From a checkpoint of a small transformer trained on Wikipedia.
Size: 10 layers, width 192, 2 heads of 96, MLP 384 tanh GELU, vocabulary 1024.
Architecture: LayerNorm before each block, learned positions, biases, tied embeddings.
Training: a variant of Muon for these matrices, 106M tokens, 6482 steps.
Each number is 500 + 50 x the weight over its row's rms, rounded and kept within 0 to 999. Layers, rows and columns count from 0. Numbers have three digits each. The size before them is the row's rms in percent of the matrix's.

# down: layer 3 MLP down (transposed), 384x192, rms 0.155, rows 375-383, columns 0-191
# up: layer 3 MLP up, 384x192, rms 0.109, rows 376-383, columns 0-191
down375 099:499454472509424498473506434570590494445473451418435555500521432479456507467512513445523558527574539468435498483600587557623415565505567562599487374478429502522504488507473540416517498498585467537445466526451509406502490489492485529470501526544410558480635495542480498410505501559477522523485550534496581467363514465477423508536590496496468540526410547441513507496528491470502534390453445490450559463481584524509582480528586447559541534454502561480458532519508513411500533487563494620538396492537529476499461453500427505504592473469429520427490534547542534495509514474588586496
up376 095:504486461485512542556529517557604471489496387494525494526528538520476491529485541429487480565445616496562464530550523500474482459527559525542581502541544529495509599512447532545542415518503542468488465476486420555490526451404476449503501390404452557402469493410485450517419611486531504476506486429558442490584588500499493580450440453374460573527556486515521474467491532557567449535431513581444506483432577480519497487508507556523400582497468505446540479531523498483571508480493465459485482507505668510472519399462506539440539441415454556437539446413435441449542512482442463608
down376 092:441519497524495504545517416455477469515533466473485505360435584466565494465519432530486515456498510515568501557591560579472443539418429450476399416575490454537484502485506490482545548509512512580573543459569493487486555576554597459521506468553478528467550500509558505581529507426615484457571460532457514452503459514463545528541519468509586488417394534480503521497443444444625603468566421480506557367479455471514564549439509522491441447459462464599554478436526570504500518485433571493541474478398444488520453444479512466483522459532393496598531493509578420506436515534537426495
up377 109:632465473540489565430579553562405571536547367611490443512579576547487419531504490567453479430411500532420496539551518516470450585496434534531512572523443469443468486516479514439498491501492517534503488442369537430462482620430422521458475616520530477604493486435545527480477525462484475512501564422470529517532427522519501329518508569467474510503514469510534547385523529498531505519451557492424448405534415494559565555493506488551528505483534510500515434443505491445498438489451497441529516462503476496595560504462484462416501538519461489396464442527529526523531507543492431482
down377 110:600540456468435462470477488452453541560595490499441480518472500520536510490481561471508463522475507448584506488433422549464483507538412505477512630537390434523552523447455552502451556445533440512498468463473537414527511554473539512530423541420473477490513447470588380433555489513449477571454387493509545473483470487500480548428421579530597516565577453552471536412503579492406473515550543445548568391503598527503467600514502441480513531522505513616487476485461463549462518508509439513452414530407463491626494534456528501512453496491458556549428511507538467569443561520509488383
up378 098:504529496490522483453527554465575559469534501535480465373453463484517504606575521446563551560488514414497465500609567499563421506502486523447475533434484563510508463496458536492498519625532517515498600545517433545609539530419514545581465409507578542538598516473460492506367497431543447512488487465553385439489550515566466494534531467424523447486501447454493504514537526498447417574534461398569435465516619522353573493515487503526406521451497452495468537455441480485621489563510509447547575534460471520501567548510436533410521514538503603494495500547504561497531507534512514505
down378 100:428485421497573562452494523500415454521485595545425496568456461485421585464583577551528530528554558471463422458575511400528487471499515472557412471521564548542488391516411551477497446599514528528504487611484455547576424555420581452445528478486457588511476556492529502408534518478510427393597520451459462406390456503507433465494472504447472496428505432458486547522541558534411577563542487487533490593529506566478577571521502460451497532527557483505447521564484544534536568461465474455479510556506525568459516438470571472553455512484482503576459458537424479533436562512525530508
up379 104:523545461540513463513429433458493659490408505522444529502501606490431521509524484579441464566554545553546452510447481594548486502476520548481503493456501442473503568537463479613473432472518546481475534477488415387579384517353429499562361497506614504519497511419493502525530567512490497429554501477479390434502455495452535485523487487468443517527482563584489577471467466515485491565414566487443564445517459449459483603408571525444509414552539523505563561480484523559479548496420460518467493471527504550460524532541516471570525613442518441533521450475543559493468511483485536514
down379 102:389477590482499550504457514627534413511423470446467490467534544472529454593455567478513503556488468500463486525480444463458615490473565463478476537616589451514450507525453435527626509541510470379511484579502512518542520514522462521544543571526521523452497546454541533495481485484546466510520509511468525500554447522459513476543546460566528551528557452534515503379554548477510398455483507422478443520423430551441524554540519427461463505499611484569578541543518503372492492456627466536404549461516585492552456495419483451499530436497501559539528524556613410477520581475464581502
up380 107:596472425370500500580583496509484454489601451554490433509548503436581448418566590455458492395514546539522568539554502419463459495524586475470479503547576468520470548456552481495552424465428497455437486533507457462459521442483533574567515492549516452530531459519543463572523467476515457493580568526404529500489475527529536519678534544531518511561498428402494426388363470465460497510500522504424508546544496481508419479480459536490502465429591515477505499383490437544476445513581518556506485502474536474556408468450464409521544535517492461523504456481437577491549544500541449472
down380 094:475512539472432514513500414461517577492508466502550449416504547599528563494483457506432499413520548469514509466415541591515444551493464437530598503604435480433523550519460520472555477505372601573472533519482477496517537479490524474527411581554448496466465532502479515408422450502475465568545495485468498535515470451506425480472499533566596398566516434446553508660557499482532503462487445588498450421515463573466513462512499429523482488459474535437407609485539501452427589513488496450492492551487543448488492510447456428472590588495503480641504555475474516492488545560532490623
up381 097:457511468543509488353391446494502436459489551452535517517406516443506411561437501443543495560541483495460474574497443482531490504520479503557503425473544463608450492465566448505444480529442454477464463498441504489523547513528487499516488404478470512509521447431454537519472516403511454449600576458412556459417400506518352447482502471491443422486616539514457410473516466525443480563508489448480470475449577499485462440492499483539547420477411507580575528496409558465510573584497439422435588483536519416488527505466449450473430468526456493491608507474464555535538406449445436522
down381 101:477618492554473533547554433556533491500496438478586634483434545510512487500517511543479427489557460538481557414505477457516430467484475477457504479608402437493501433478485572471512520471471583447453462458518586540437526504575455477539495493552448388492468507538555578581435582515566481496481546460471529503580552393504527562501481474537450514508415419496492500501489507458526494500428576419454465590512472505433407431419549380477506464541427618450484490487532389493537496511570506452468471483559580528539481500520447567532534517482553479550512435522654512512478506597498516469
up382 101:464571561517487561460529541435531532525448467401480436568475440462547455532453435509447571582443495491545447544492407557383564437532486524500467467490440502500405548500553532508567371568412530579512493524494467520556561524566551522408464463574521524555523507443500451458453491462449473586542607448490540424444418505485552539486558492485399597505533515512465459486552428494556502556506507533367500453520527363490483480548487524553540469509453492500525473398489534471499478522439624506484525564484555577480465490470637459568563525577446532472542474467542466521521506507503501468
down382 096:509470512481429589433464509464450443413554571452508496563435542538555386541514422565454381483464551504496595513429419421480520498472457371590500504434510486439495532481534438500518481432485506601584504481430516562567563502514486543517498445446519483485535466536452437495544571523556509505542478533471525517510478532467535576452545469457538496583464497591496479457562574510462526406525422443484477429462463434487577505504506484500521449480553520532450568493477396503577619574485441510541460481439456530547528653493511525441486445536470498408481562479570526497467464491633539513
up383 099:517501564425548437486430491479556540517451510476542501467525547517493559462494441535559427477572502556539612579483464509433552387518428478452498504454491406455540490601414496470550413484427457528509545583572495398518476444472398370482539449484546549565432582456499586586421608464460475490465492472499491417477492461527534434552515466429536522500466538527550414521502408469378573538528577520409464584496487467454570475482493536459401463494467504474551544561463539582515543456502423469531552517529513582527516484514501499475463504451516529531570539521549508503479408552534463534
down383 094:417488462421527503455520536405475540513517530488505535596416503513545503612496488481512482525522452500490529444412489479542526584499506504473455539491602509531464515492432518550564435466487412481597479541483549445502562397491505492517503529501548403469628453558575590411552504507550509554492533488388544460524564522579480488431472451457605542463525469491594394469543502506451597397503472407492470601528382458521464418462605557440456513529462477477478494484539522532575455515441490531545490453516479511551435524541538435509551506483586508468433492512513523476605536408546508460